Weights of a small transformer language model.
Size: 13 layers, MLP 3584 tanh GELU, 169M parameters.
Each number is 500 + 50 x the weight over its row's rms, rounded and kept within 0 to 999. Layers, rows and columns count from 0. Numbers have three digits each. The size before them is the row's rms in percent of the matrix's.

# layer 2 MLP down (transposed), 3584x896, rms 0.0697, rows 1060-1114, columns 0-127
106:534424544468526476451551529453499491607500413529469543522541573586485475472453505539484579576568452435449470415496451579511494537513562532509542512520488573514444526471443562430618480566514536542412526480472472373488582448500532488474520564551462451521463540616497529563484571515508499519447505497501459520492502482510502545476610467460483476543497502455447500582440492535592484484508
100:512507641455511444470499459543533455416599484526455520429501440538585518474549470546502529533535461544495479592460509469548448461518552504516403534536553483503523463497502541532488522554471457488492460502460454502404470484486508521464586428491467432557451420521440515523424553447484446465463575477467572547457448552477518500481517602471432536573559533503534414478558509512497475534587
099:524479525466598456535548526490483528379560557567439477479497507537500513531556576561427475579441517495448573451441483483453472504508417440503499485473502413449518580449487442470479464508518541433476582431504526524506585547479478498526439454526550551476477470576520460489482497571567468445499502464454482474557430494510541438457525420519565581451582553519525494360537443457376507548467
099:455491425426535420475501447548499584538521508483527502472525478526569469575559398495492468585411549502517539438409470462565470482550533524506423510490431520556498478600589561557511608462524453491492526515528432394456427468517545508463449587432491495437538540530427418635521485545522484403568509527546450441515560503561539502469480510416489452440498512491546506446461511541562576435673
099:419457608477508485621460446446457513476412479516507544565537538525564475620427523448560526501554540462542518493472502429432484534488541571462622525490503488609573550520556435494495509500538421540471545528494439452466436497417532468440522488541547459469437461472321559496502464509468474542526450491505517432473461554414513480494422502591496422471478494434556534615475511511497559446411
102:388515549533507551387528531465553516481568525496535541465441545452512494508544501520418535409544600428487465505508476504531453363467443494469427484573545575492501453415505587447490477597532523500551447475604478465466469527482536594549437494452471488410518512451514530453543498421437522411467477496530577458586469408505512552447473381511447560510452505499551563561513472530501499489471
097:511438519396554482542392516485469529453561502445437478454518507539525507532499445514576481607516486559392421527517496417553560473475517555506600532426554544634466499596551453477487430529488445596499560514534497538439488386383465497403514566495568472455527447442443415519534446567491553547394536504516580505569544540435457448508463493587547549548441583505475541493639483502511503554485
101:440476411471541507519483577461554537447568498485400521527486455493528550531550505479480514574465463477460404467503517524478447474428547501412453439499508506470439477489458561533502540502449486454529423554495556509591454391416445448516497508589544488507562485447518482468562494510476447559413513498560432503514559532483477465413629472488493559599510468469535537413530524532448518423483
099:419520619538417504484559497504509495499520401381539505489562485494538491451440576561523485420473557512471531503532432525463498487535544463576593513492417468479563453448364335403566593581421560528507468479493520473453496474488536509497483525545554543572438455423427463457459464487493617529539464438442531476441492590489485551503592554588499529546592461579537484498406514447527471438479
099:592459532490536491517467521480530515471484506411540529414519466498466460512471493379516490446472564581569560426595559534527468465499372472521466571455527409527543514525490545558538479489393510511490517464510552503433490476460492534561588514481451484522423547475399492550531532478492458572505465555541464414415433426423553573510514542493494486604472576457537478488490531526510466480506
097:429512557633458460491403520496529510526454492523502500498438510518478486439589526484389513499608508449468513582545445520502546503509512655473510444557487517437465521544554345588427595520539518484524650558475556406481576419454629371527531519482435467564478533554428495574539477522483511477480557489633441534524467454592485457544430455413545495548516519545475511486509535576486407571493
099:548510498533470576448560469572571467502429550476508471456484490467485463515482477414504464510427421532440472605584526440540468518452450449533459468493488514529564460473493498552555492473464494487544594570444524544473508495533537450476449514372474462438488643471628518523668511500511396459492551546505538545554410481503577480469437452461466453426450523370497482569507530507577416481568
101:427508510527496424508505528564478416532454534534503500508510435436492431512486497509472422480499421522433458518524433475516484475592553465522539581523467544474498506431527568572526445463436492438567434441541528505442561527533545574531505535537480532379507514523509429524563456576503401498507548564489539449611529481468520521452479506476460564488461453560495524488506452458487513495509
095:477518512481456510459468468478515539513495442390505496555528533525577419568553492516508508451478453501549459420559476513495527491524526495494421559572499418523598486582597550437522416474503514498441581537535521471449523488500493554444421450513492487522541426415627554499471494454557452520564464556424488475526501523592405492494489523499445577482449378500519553521412477513470521430458
095:528526561470483550483449530496455478511388494523533466530476534525539534510549498604520468540530588428530574552466460525511489529412584422475524475386531470505549521485492612535510456564375545474518500500418473444590601548455473453482406413568493580529564473463488529410456520520443443517514393620424395486486527544693533491492473439494486428458486555574558474608502547483482472494470
097:488467577549493537502575564514529554482498511431545488590547472461502566472572517556472518484432501495390560502493547508481500442446432457443489456453601586468446411525400558483516421489414563553570583508520549455467548623472509637503499610350483447593520486543508485457581556503501507516497542505487460542500470571431550474520481517443493502359423466483498504451502479472446461438551
100:520456671464481510551448483524517445503522568488479442452520502466576390456575525478507442459611421409486563507499495466543525388479549522483522537517436524480483564469461393500541498457580539468522530476431439585508478448493501586510425444444608473445533410510526521508532482494506500496541394493560486558525440675484483472550475589475519518446438547564527487452561459533477534518521
097:486540476439500412439454449529499516562480479514500469495491461459505526484502574416532536534504414482544477532570534415486500479571497474519534480469602535542552584458456487518461542484574398551430491388411514590505531538451550472462446464569436584542456551591516468525498527575347437511523494519525547422544528568488503638597522551508607563444589477455532478450459480571520520474436
116:509566423509454434510488449515529519509487532436480505521574535473536577511560587550524509523439494458570502522474540523496545503488517570535558545435536541547466498479625540438469507383383465498520475475462535500523472549521527561497542524580514435516483551486457513463492532569560520462509548540520584545557605521466491501520548517507519446499438570470599458511472532534577520486423
102:546553388530599481523452597542393567589474469588491570546625583562506465467559503565556535441472491614506535482513466523540524475511512491463515479435553485500394499497521528559553442457491486547665542530530503574422510528490468513516458539561569507510479582598360587451432545533512466522469551515454283520484452545464485506549484493525575571505517420520523452469456448490569396593597
096:442517428532506547413517542480652562563544474459510493470507546460550532548421568466450495515530482591525444557433531452473513522488528511489493521475478460518545559445582494524481513504499486553491517550494530495538486574474502427524504420393523492497559537531474459488458570517487449484526423457507442470551545448516491425469483526494471490438512479497456443473510421514475524461506
095:443503479574474490525476615540569508548575504599467531618449522505550472412449475533457500527433524555513553515497451483504506505519457504525448428521557556449466457585526537456424557453498530512556499445550566551458494501460547574462442472474437574484577520446650483457487442495514545483582429546557446444503519514467561455520535441535503563526474563517561547461557479427464496524542
096:486610555538536530554557524521486518482473431517497462464580496444585444518529535508515468635517477519450499515559539495464518447446516544528524512445445431490472541490488522501496457446439518523458497496596473497541552513601450531547530491515491489514436527450564447543409494551492490542488535565530450489506540552532458498550431434426468549451458529465491439524446456446467562527528
102:476519466560388476543556469455430475581527495507480476529525478504570511430577534561436545504482492479425501564522478462496519476559573593596490486502547598450532507468605556520593436536535448521459516566416635412475537523552509452527549573501507541554559490410440514480408368460574534549508490480485491519612454521494484447481611488550396563492563533508544495538471410605430544508476
104:511538544565543507520485514476415462435610486460338512451540529472504540455619511583457498500435486565475546538442507495528441455535491535503382508492554532531492431396571530545478541490458505442529483528477507528509546534480490477464454512547525496578474527501476497427442494481476500457548521553593457583511493421418440495502555579438477535471536449497441502466531547467651560521412
103:581522419547434508444511411495521460464497432532492475526548523537546473507540415449486548517578542554508492474495431490467426397473438518469458552428497435514505503478492498501368513486503487550394454506440495453421510543505486608551549520538556551513431509472477447528508461513524520461603490440494621491493520430427431480580511571434474422507389568538421508390422484529425537534425
098:539505515524436503484529526524510384523506442603507527462500461544469482594557591514544558526484432575455509510491473520458506469564544508476454402519546426444475459414471379491539465511603531534507469486539433510590489523495491417583525451536511534513538477528514538426477569439506491546541479458435387579426548440508515530469578374490521549498490521463567504469567569487553519553489
095:457530518472466509588525520569601467554555468438514544436534525578539576504443464388491526375465461459546566437521491485563509515436473486524506545568482408491594555536482577513547476413439498534446470554447427513510510497502472533444443559517541551466515546513572436543641453571462566584501486600410503525461438483492490627520484520490492602544491410553464547561517411442432496615576
094:562502432494448484468498458476554517539471636455524538471495534469536437493455601655415537575459531496475532523617457534581419474504425536518483505471562582543411442530520496415450534442512429504534602505516556535563510613487495463477533490561509461440526552504486496502524460609439486542464399442459420476489429493547423535500502527505371549467536407495531465536544526510446437568492
094:515471473401541525491471501468489452450508556426469472482439374506529499544416523549466486452505496471429586570584446514509523461490587565541522443452503514552553586500567525481537457527456524508435522497491541552468561523549522509465458407529481489508535508464535575547489439480513458443488500545515394537445542459431402574526489508496512452451589536509512515570491507569598510485516
101:550480483503570566530428529529508639471529448561510524524449494495570628423542541531553502478505511479406494504502484563440497485510554512449477466468492489429482448510506526588536456498515570532498519543522433552546447560472455539568547544413435521456506538479470521558544419453490392502549495478455538512443493458481534484548466484535424530558609570545457498514400509487486467594537
097:507548550409572467546460537496544530540402505514558492470432477541608543461512465586564498428521474527470562505502481453558510548431533512456509447414445492477539456529507459434423481491517541511495489610504543550551430448546417649444542527491457447483453483586549470622423496485480497457507486397542532522470511484525427487451476535448495493539502412493438443492530475410480544456531
103:557378480573597498492477528602557513448485531383530499523585442498445482465524454490525434592592596473494568470544463414582563475426500518497599499471350537389534435562490476441476497575426568515472496548458516594503467461498494514394485450529457495461444521568539482508470548575513524516474487552479541525516494464512531526586477536495430546562513392472434596391409574480522519473515
093:470482523468495440474455481483476511491517571529453540572465432416488525500448569474399529556394458562580575450530473516414434522508431480529496472498527469531555447526533552497555484371484446514509442446532536554502480482492467580484514512527487425556496527541531493546418547498497473409470520603489433511477465481451487613491502467628543463500495445420491529529527526548487544514451
104:549480636521527555483500459501546492416662387504545511514402448375486466489513493532495581468465437592430489531475506539400443552484497442559452468507568432472511550424496442448445517496578527402520530478492468486427508560404406496517596459404481465627592506507443465544466495437504518524514419485567580470505493549531536474479501441422547549469548503432565370447437512527505499484578
097:532568551540465534474544546500458534498496495522607523578507442437472536472534489567519406538563519504421556493429493548601497543521507445505501478523514549539508409502498498544558480477446510463541459466555448430391467530515466501546523419521451523476433428446422495507529528494541579530512467502573506545530433582524457490480501504425439555609533452498579596537504475510505523554463
094:490551446349533420390527581635513500399517501538411515494490425470479566413480387522544458465535523487500528479430578375506458450530396461493491515535368465449432529533517506577490490494478434463526491500500462555470542506440492523455609544487436457489472540506391533480386487470565471475535482508476491416516422530506473566474490534534525443532620429539565462515486541480524392450480
103:453510454501406512526453464396422431552538513476443435464420492587510625539516495520505510473476445533509399480561489473461448507448495536522551509490520511532551485488418496459580507546413574590489484486420572473486513421465367470561468395550512543402508423499498475489516478552571508533502481496496495502477565460500564553559537445571409411438465553493516469474542604431499607526488
096:463463487534458552473536556592493551467493595519542387488460444543591545517533422470499538557547579485484463459456573460412407518450527569475607515454517484519516559460528429418439532503511502503433525407474497508454533536498542575494557550439564519462514482538510503463504520568425551504494490506518569529502527480528528505462522490544488537541465536514564436450410551358520573470503
101:446522532483511507517490478545526510497507529473550473522439482488514536515550509426544618559431474496494510509381514614438499507517480528451447512480654510525468440599499463571496458464405492517512536477495485499575548498400462618532513494525497525532446586498488444442500540513570509539436506530513443470450655531466555572524546452474558523564417594519556529498553541510566463483531
101:446580427522557567407515488546616532414387500491524400450554548565551394467430432499567541515573514520563503448509513502448529535512443492520465596387594518524493562610441619492548390535498520581507511507454554465596434506472445468406427427480476462561493573493514457524494563450510485410438483468485548548504573550546466512463456462419376575510474499599512531559521521483469485434435
102:445518439559537378440565506437506537411408468468473486490506453517518580520522466553532522385481574553614506508386498447476521500530455460506494556525536498585476495460559543511559508500507485579507512444540559534547438486383401530454508532532571533531548472477548497561446528458510501404548474465458578527492513548459424501431488502484437595496470467539413461529550537435461599487439
097:482563528480410580392546518532460551514440409463535420550489470522521422469511481533500482470563440495546525413591500490545554525491565465480540397464530442474613422557501512593474475460554513470483499405545503425545444576407408516541625559550492503520491498519373518531552418426471483442520431606472469450485462479484540466428450539442542469572475572537440495471407564502533549459553
100:480489487386501512481527533494428434530409573556473507457450497532538520415486535518522490494513512535510459525505526542510534453516415384450514568559469483472611463504643521551465438414460443538502543526509490500477452556481521488458473493547522553534392474532458526432442539499479574511406489592537418572494502459495496514522464465593444440433576509525469511492534548531494545504500
107:535462482477505504473482567562470430503451552494531498472430491535495442547540502573505393537442410506524551490467486506579466552408459520553499548379459520459521540462548455631569483494509564521522497505557557438494397478428540524519469539442498466533506560476502486456453492547477519485537485586474574512627382585465497487435459504524412448441474536435492586531567488507490619375461
098:496592524522453496413480428519440526529500508591505525430470466464499513534547555604404450480500580574523448480559565508515491413524533415488455543475443411499505504471592420496451518497485444528535431505533455523598541460433470435567479561459470552546447480471549528392572391535403510500490430500526441480540465501464497479548509491473535606456543508478556535511475564431412523538539
100:463420507501561576486457488497472524444408460491563494497437409446542453517568463479535478506508477468539452494499388548513517499486581645425546530403479551538460455463582483491434487494503513572511491531554540506568420505418485591508589477429568588450555493500487531496458449575493399576461547558535474460535537610494434392547492466533517535526542530489481444594474521495488484503486
098:438501509536447543511418572472557521531555471452492581423479470492499467513559574574494466492510411512582555477570564379592465586468531488526472513593567510547389478482566437538491490494494583584507522456487550501566520539511392545528489415570526441421519551461495489452572519622445491392463543506561469536522550541565528549521426494495507512566463492463522483584491413500514481527539
095:453480431509406519452488468495515602473540469523578490533472466555554490525522441481494511509547565462501463529418469471568537505505443479538526409492376573507560476519505505496527494500454629450476547567549469377567516559549501570549546509426522465512562422509561521462443428505512416611461548442568507525518402445500497540542491479548529477522527520480483437461510469508591526463470
090:551512474571581445502584565515494503464570374551485433491455451454553468528544488513524447548377470574494493494399499530504529517514456604531524485596546528511490621496469557551496465459475485505504457471539560510525428494501507451410495501435548568515510466496493532502561562519456402560491558455534492455553435421533580413482396439481418514550469460481430469417505476474486503536447
097:453562508440449448519613409517403557532604491521529519472558573485511448491480485415500527555508483583515531504518556474599380482534512450504443527508521496489603471529567411524490592498413470534505448552567500446422534481476518438402491470489493543496492520536472432490548497373499396486420494538502520617499488406526523530490605568463455538481511467559523487490416568536477563530417
098:434464457513566501585497578470546533554585476458510395507589534529452402507595552506555430488419440523396548466539396528544510495482496532412479499492592537513508493453518473471505487440499521465543577574481528483374537511479524498451411506419489384507553531482556487497473499524517549489561468613603483473437416468511477598513607495462500499478535543411516538416405521527439525487517
095:454476517573546547507518494435573470385529485486444518442511354366445440516530457567495422560563475465540528518438530473413492599497551542443514469492427511482523449566564449494456504552504519594473481490486485562559444461543462475497417485531467535513455517466571484474524506566539496412467496439479502533474553539512539371495518455518530450507469571568490548518444460511447489464552
100:445435384450437510499507433487484533483564428589482542594494577526546490468519496510538547546555498533509524520472472460475568469503519471423538463428559462508501569524567419499498535467592520375518519521567550476512502377483482536504527514426492499456540504381543468424490518494469467452526460486548505524499467475490399522446443438548557567451519564494491480513418495529610473466552
097:586439627476515498434453426478512486436512400497447569510482429502410442500529567547508555412518503570578502432493511572498520491500542531488465440544537565538404521432539542490435449545477474501526492446575467529497516472505458487432491540463435500513488529453573492537520527493512523542528582514460539431461463440497576512462517584495418675527528447473517476533510510548496441475486
# layer 2 MLP up, 3584x896, rms 0.0378, rows 1061-1114, columns 0-127
100:561504500460439512434439497530613429354512420504490409459557526478598394528440484535501515508480430514521467449432465467503539478542509542550472557494481383538524442493464397530466550548555427533481492457445599538487547474443522556462512533524507518498523599581540523403512483483497507491538567386447508485454478366519526536467521503579535393503523589463511537476480501475550503466472
096:529492515544596438601566476477558418542512576453505514483557508528546489480327543526486521430398443527499516491551472433549497397530374533509490531441525466595488462494570389488454591486554423472491490481499560422525491442455455438542489551559518512485524395420472548546511401544519605540555502535569465547531458560484518463520484451489487467527455494505471529412509513527517530557523
102:470533447481472454443480477417635500482549454425529477488581502557547507529578428510567446530541509535401543548521445490577414511516492436588538459527449512444534523525460432415370546485529502580520469488563607508484584527552569544478474548543440520577536478489553464563493482490427515448526541580564444462426465485441462484569561497501515429509515498389489533565457554531517514509539
099:581401500525442521486423533437472535470547452481524611540561482609403502397483494471410540534456543417542510568518461491502530476515430525550495487493424523464560453442566565509531505572540459452561473531478590499470479493431559464467408507534539396482500467405504503544549436467447503605530484500525496578496495561483669443563513482516479500376514467483535559451528484504486441504595
103:501480603430534516407485498536495505506495531481376529454514457557484510450538547548420555512482502528503570489466510463661453460456549505526436451394551488446459516486475389501418550448451556524591490547410545497569537486456573448527475461577455523441589510483562508489469549541499566514497528508500509481541563467494510439566482527493501461564557474444454507537515549571521512473523
096:499448446452488471467425513497537509532508449559406480443467557475499578436523504470480546552492502512562529562525525402440519465488562510453458532493475427560453460445473421515468533496440487475518571443523434526496644502573536491493533491564432528489501502376504497475480421477527382557514526572391560443552558561407563413537510432604449483441509486655451519518546493523549582473512
096:445501444574547455570451531539435515514592510537398473575544545578507532563441498524487438499424447575433548497490457418449450499488437516525479553480517548496428460489529498475390445477453478498421566459449531561451489439434566563507567555569461552497515549448522517439508521475493503467620410493472521568521422528503441504549567473507571549493546383505508595408526504542534566501511
101:413486572528465469504487477508524548497471445444535512511505446457613468490522547568505558434453506433530459426593575489613495505526511457525448468466449523465509502436550462505526511515454476465449563475568483542468508410505522510542454480569527477500492531372491436435465472546487633511519522409486498525507529472344543439442475532501594427575556565545535519405416436425589520470464
102:488533464589525434468436559624474434422472539524631487527562527481509448444459451446589539411435532431580561464561475471478470545521429478507562450619440520496571426488491565460474552578455508456489487511541536514533470603508573471681464550565511515447458471565584528538464573579448493469520499499451508545556582496497528479546499460468419506537443474514545455437526543543536493520567
094:559474474428523498505419477488526439482496540451535428492471485412566490500525481576562406472461568500519494498517404548472493504457515630495520512475471550487639484556474472369438585511511515523435469480481532545468583482444580494481453458571507468505471537527431554479522588502500488462476538525501462570488489539565550502539454587494495485498544510505507496482532595443466456535537
103:517515474435487451487427538495577530510631629524546505564523500433448639513505496524489476489540535593418500560527536527536504546531472556515458447459556477511466500408478591448563450494480497450531569503497424535479588468510558462447393515479482421462506562597554474447552502473495445485494508585459499461633466532563487448569467446580508447453477527437455481476599365613530485520458
096:535468524545558500488481531448569533564407444519484519528396483478506469492515443560508515473487529474570580481482525461548455396491485583531473484454481476492525520489448487372454471543549565548581528615537524540543466562575408527518490442519420484503470476539563476511546523456434557448488530492501534527564557521504510543428532453538535555544508486470488484515376380575535613519518
088:444501548413486488551516551523535489524580507437509488485543509435624434504496486488518503496522466468488556539502519493468490497517557568569428492539587477525430487498543527452602468567513610503423551471613556505476485527472490569455458492558527487477574481490543532423464486425451473458604511474413547444453492590533532423566542520501642549477508452486557522562461419437505581516541
095:536426534523468511455471421405446544420452486469503527456495499468554621390446428573344428414483384546473595499497565458511541410459561522537449508468444448590399497463597484584541546530521491551611494507473504509486501557491543466488547541398498456489478489574537576491422528498412494473533506492520492540562477455445451521430417516486489466550512552521585487446476440535521462505416
097:440359522441519504491515485485568548554456448509526454464543530571451578512538524593516537508501569499516603547471473515521455524509457471504518450488503541675457511526440514446441466562584476515560461492596510514433474531513441522523503483488524441498571442585432449510487507532561478444564501441424584443549469418489506491442507512537478531608489491434480486410523402498468514498468
099:541523523560460502519528519487569519396496468465451506561503486459474413543459506519613390575519557494413619506504519545431513565518437536377474478523423513543459501521429486369430502449452413440485563492529480435472507515522454538548451487525511468423467586546511398469560486528497549485514507410540517555544521638560495551496510575587513404363415484472434526384469475574431468431471
093:489529526561410459496528622513475463487537476525404525491535475470549532512495485491477524493457487477466455569579516561485555486508473488527465612501435548460450379549376445529487516490486417513563526578505492558565528515480543475477471491507494461505460521499483505454454521496441559478516409597483543597538554543495540520505487467427521527517638463522580555508578473495447604604501
115:561400470495419446506454484519560498467527518528507459457491508490583492410506526473480514537482575437586427489504424410488532490457498512530508546451491455544458518500610519498545494413498373575501546493423543486473587523487539448509460533539622450530445635453509488459506486524548475390522488478569436444546408444478555492440421471508426559454537471443553467521515519502506623446427
102:502596472590481439514503525407549467473478523563489349547419539492475528489563574446538498531459532476485454396554512520450509581475569482441457492492526472399385537466468488564547543409490481517533519468480491490453431505456570537359496597480459563511524501496495521528551438414386529471557515471537455445483504453497559427456526532451489524431591483479495460436491407449493594478548
095:456539494482500440528511394527486520461465445446585468453431561564532633534471449445464487534508488595485531454481528512508514444472525427584473434540514476440527597558464433419500543526543405580545585493429359454523521470480531557524506510448543497398473541452492526449582482482447435563549468549521530435444471445557454569499549537447521538535529494511513521564492619478476484505507
088:475536469521487502514485596495459502519520429514548452476439472488505461479494501466380523568519457491434507585472391444563582539553459485566542530514585543564472462514611392550485437527417479509584558500538471515517430499466520487515404548514417383626499462451638485476512503463447461493611501531472367480530502502502541500499510505503469510505572518498508456590498622463517466541470
092:477518543479470504423543521491558506541411551521411533567495550450498541492528595574476535560519495555482493436619454450457460448442562469430520512515515431458552496518577490498493553458486550441511482515564528506518422583579519498529413539501514515390521514457620560433398420558500483433557497528466479481579427531461542458489487451451531539479567440461546475436532529496512490565552
107:430540492492436505504490538474432463428524515463499598561390518451479520473527482519401473509542505457453482422455477506471492588565596482505503447488502490504499532465416450424588502590590523552569513553550521517338531558504484448585480464438381580551543464517513470538433444369504547503592499458465477533499488469504534520625581602609456562583553499518560623467562440456483418465515
102:567488367490536481475577528497588505550517520391455421539506473467435450470526453542428436438539511490494406412529461505480483543520407497591490547538546540470457486480436595531548514447563483454479595522423563495587438466473595553506374611615475459575529394570432468451512406480441538476547507482614471499454484458542550501529548543451537505416407551442491489480447600543543511506446
100:559495573474549463548593441485535526494488509511428472490485500429500586466533573429522591518488522444521506524578583455516469571490457452526441457474457592520519574578448458540585551570535433536557530476427566453527494497532499479454609477486471618496488455566536431519474527492439507405551457502476512498495547466502432534488428369470442517486486515524545476518460502510508474477455
101:573502505480404516489494535457570541422560512473483537483446503547490434553513521518498415547407464579447364563484518493484476503538475508511444508559476420463600463527505613391577537477459509565511509436489428568454538556535531499531517645540568578487558427533440425495442462503583460546534548501542428505439520480515500520491548482519437472561468435565545430481471447445497469462495
097:489442394447485546436569531530520500511439552468541402526550602625498454481480555574506527467518439496546527396493501481502514541435509523553495474461421460470624461381458534500553475493477513414463567474611521544575430508467447489516435357561551505503503510527590539537535473572496511571548431471508516561431494500571407452465505437474534536573473518544443438409541525513394459480503
095:496531443606450512474590507451619481534468482520582546501426516549545476560490633598486399530473460424534467438601546484541442478529564474591587468463502408582481492436497522529505546465377560485460509471478592547567388542560507615505537451423581508460528551474481471436459485498614527489566582449483483496508486468498549469490519517540475398506532484480558497450429429481537464506502
093:529486445487548443559380583445504563512511506411446454528496437485475505507499529576441509580577487547479516479488533532416623446501452532475491455489573542431485490519420427506595473515593494517604487441399566518496465402501431431443498476424529580581509388524532400502504608499474439528561428426529446557522450494503456479556457473512488502598489579536583527451496567501490505468547
119:562412487467540429488559447505523591551452522553420446554576424497579550521494438481422492515401544552414545447597439497443554493511450555428465437432545491502584442518480494613621515506503385514498467467481480449447531507459489415492447498490457394526517414517468557506503494509493346527572498484466584558502548474465538406538482530476455518453568532539500537503490430529420478479552
093:481569465532501515501586594593486611607530539543437525484427411456539530418541589536511554587556483449539564459548481474466520522489436443556468535537512590487510434486562506502417496493481502546448527475544526463497415499469476499418485585435518521532496486562484485548428451553509478600515442517509511481557500458483515431418377520478402548425504404492390458464488481556452606552512
100:583430409510479534402423474411502532515543508460613492486570467518618599467551410527489468624408606635399474470585327515524574486483511594482544503534467446450522542549499460518516516521478522568578399560471567527471474487478569527541489575549451563501496404529522476464505487547532460489543476448522566455613461466601541483515517542546548589549600521432511431468445576381369450500529
092:500592522504529482390470459568444450502441514468471597540429483479466385497525511437446563488489478571521465420422410449467509454549499462530464568465527521472448530572536510492454542343483497571617500536448564503583507464547526418453472537465479511499404431467445500412479491557545463435543590535485414610500548488496546594492427567503478487527448480495548456449462542568458526564420
096:421597512477533539398459459468572503523507477502491531445517503544458467491505502483548485538396420556519557589512490566501528460484458467653508557462624475563531527468514464474502469452596478490474612495494524507497484524435527471456525486434476434518496599518420490476455421418514526409456502514472563529387547496520462473440440497506471514541508586483499396530539573649473524525561
094:445544458503485494507485422380525476431501502544426465562408509422486468553489530560423528516615489462595500509473428519502423498450511535541519443544558538500546406481516549509527438454581501602494564406509541503493559453604518468483493523528385478432523526433476555482579582458396493526451564483558513432501494543496523467577432504462449478470577426460538420495476554568515517491482
094:512515478516477493447430486418507484434415540492479517525474427533513647423544499486548560491424520502548413425509420500519457457455454505478432490427476496409433655458410503483503511523406549444529491563435535571543538474451415477519510495488538555522519493524474575500422485617479476494427459422492592501589486557415526496462529504531498505587503533541518501521496431520461503487568
101:456464388522440588457423458476460531495436501517546424514508452460446615600538449506478539609538484481507500547570407421509470469455486492443507528572455487585515443463483569433513484511499590560589519606428542455504494422426470493462410502531525446434502467475512523482482514499483473579537527525467533431510526392560478506519482426511462492479573459470490460612572574466447580515420
097:468471532585491532558521544525541500489472484581502495495435451501456506529520456559466446514446522531507529547487532532552601506576495510524476435539499408590548454499493379408518561510481499513449476463483512494479498585501545456433495507504504492399539430521558469491492541517558479580529536401500496535474475473523479528486511596616521548534495425483494438480528472432403547475501
100:542577458503470510368508524519483394486471532506541543526451463436462599545475592484607398457490440473583520468386497503511491443520510542491556491487543431530478418566443592506511510442533556480527528506530503530631460407482438507632524465467504483565470474448476493490402509447507589528414541528543495614565534539466457538433522447533513533502443475542356487487493409561602540497490
102:535581458435446528450543524556633511537457433537471463450535562486425509478495506494425489444565448485475471530476568519479527460514496473526423553483481525472473475480442491553521434414506471573487434567521474469466524424563550409542466549484572475483611521610476458601393522557481601469500503463485560483459422461504456508548508449566540568554488373449477417548543503448505494464582
105:489586450547481431518420543508483407450462445490402558526514494492508566461479471473497560486526538510454557584431474497524507545442519492550515520541426484597562539507487480537478459471521499513528588431571496574496602501519475329435489434502520419533554520434598477508498510489513405397495443534604496585589540458473530626499472598513454586534458534429504484473614497377464584506562
096:516477471475535481542524475504490469401488559530497453546483475497466581443524474468613569489466455448598486563524492448526450556531427499484473540502589472456552465450448499517464501469463565389562494477490460500478553514489456434607497497445470573520481532363487572441458494479561422552475507556422548467407589434522519545450531520521465605569461467492501570422449510531442454478445
099:518492464416509468358483464490420475492350557470355493472477518544512612562488549565524477492509501526443565452560528455501445509556509454456482492496502570413580399478569561520503440447512462573495551530468491455410487457496509486489444409392481543478518532440497466609547558499409589525505483551424436408484498507421465505521481491553498529432471513468524473440483561565495508501427
110:522369452494543399481491458539483486415517582479436557561512436481481506450525495490510535571403523496536504632440502441387531556510508521483456493520465529489493482462492529508555591479554493517469528519583481482523503570508453511446521582452407496472499496457498462376522522423471498509502534499546472475404515515537485481397519542505594483436593499450469494529538524497434567482414
102:565468496521481513415484495487531484497499476589488522580464579571439505502484560464514485391420465439394410520555462423461448514523529483474541499534586534451466464417544555517537575506510455428479544472383624457504570527442450452457458485484540421463576591459616458486455457558548419525531527400432491500525387458515537437465588557449402492566447471465434578391570498467477409480543
103:586447474547474538530537531520510549481491532500520513502455570374481512469479567441450544534429570494490384491460458562517531565478418497514465427463416548524453601598460541472458476444444355517476450455480509399523435426523548450421552525447533535542518553516552520484550593384478535450631491551491496440469498525540479500475485514519444522498508451489511569487513493588454475491545
097:557560483419422456609477458523475540482512504506426551516634447635480541417548513435423553519465466533542598504525570535562445519512574575429553478446513483480449469502584597496517371520511489475536499552461513505506541385435535467535544442536491441486468527476530487530428504486581478506403555474446544472491483401483493449523500621503459477440500502464581530581586454546540540509566
098:512472459540345509487472421438579531548544585559575499442424430585427470525525552545587517603521433587436515553472484500434565430444448468541472488489427539489525441523442444488417657450449452483471611600540530489560492496503505504498490514452468502518461428516512521416479529585544505552580560489538468549440484573527542511519633536557555433442465482349472408470470614543519455452447
094:473524490485455457550482460516439401500492564403475495474536530478489533510437514480593465529515494545492518512447489584566501432469482571438541550553481413521539547497455539592488510444505535487545565435480480490454539541492520418571550494541468504570596478547521461513459449548466573501438425451472425488413572524488396514512581396518544553463468539555506520543427428401429568519516
099:530523602435543485526425469546459483507545488548448490528523539470535468476566379472470560550440470553483537468482531507481411511571418437541531397494410546557459484516399497440522494481522432473472416509535513527508495512483472528521493506509465511478495592497476475439499548416465568480479617555551529406510459449539431477488531435559528449504551465567490529455439512451494545443461
097:475573510495539519460520562544470466431499445465382533511526443442440342412577487493496478529518532559492533549543445512573570454522456508519510456405571533523476510427571457443469486455445543421560520477490476413594600486561494528478476552510495457457539553418491495541504467500412498506584391423446529528468601474543479570439557591484480473511574467388464443468583583543502468497467
099:470470452513507517528441455510473463524560546430506494492495589538543438481443547512556408519581500460542499500470449531506493485349375509530518630627498426533543578555509513532558550467512480475522450481426461538510427535443505543552516476447469561456520445499578426405520497545588481542596472523530500534485496658544553545449459529403453507537532520395468499448442534477441469497496
103:489565438551535483438494466465479508471613392533474587585471397435369436548546432545516488543566470439498495550465545490551481541492598545497465497554574563537523471526465493493498525536478567438408470542546571529524515483511427525521526503500557505425530523431544463483515520585470487491506462455498416555526589610336454486468512592525555519535459541486550580470365533526490496498480
093:487520491438495527444533407544500454404501493555467630504399421437449421543502520447612586529387620495590457451509481490536491422503505572525499523446446530576485469483574460557461445518505455535384513506422624481494506533503470501552508507487482477462493558481445477547556508518439455467501503461437523514539502548526592474512446467486497553463409523483556584524530459539498532446466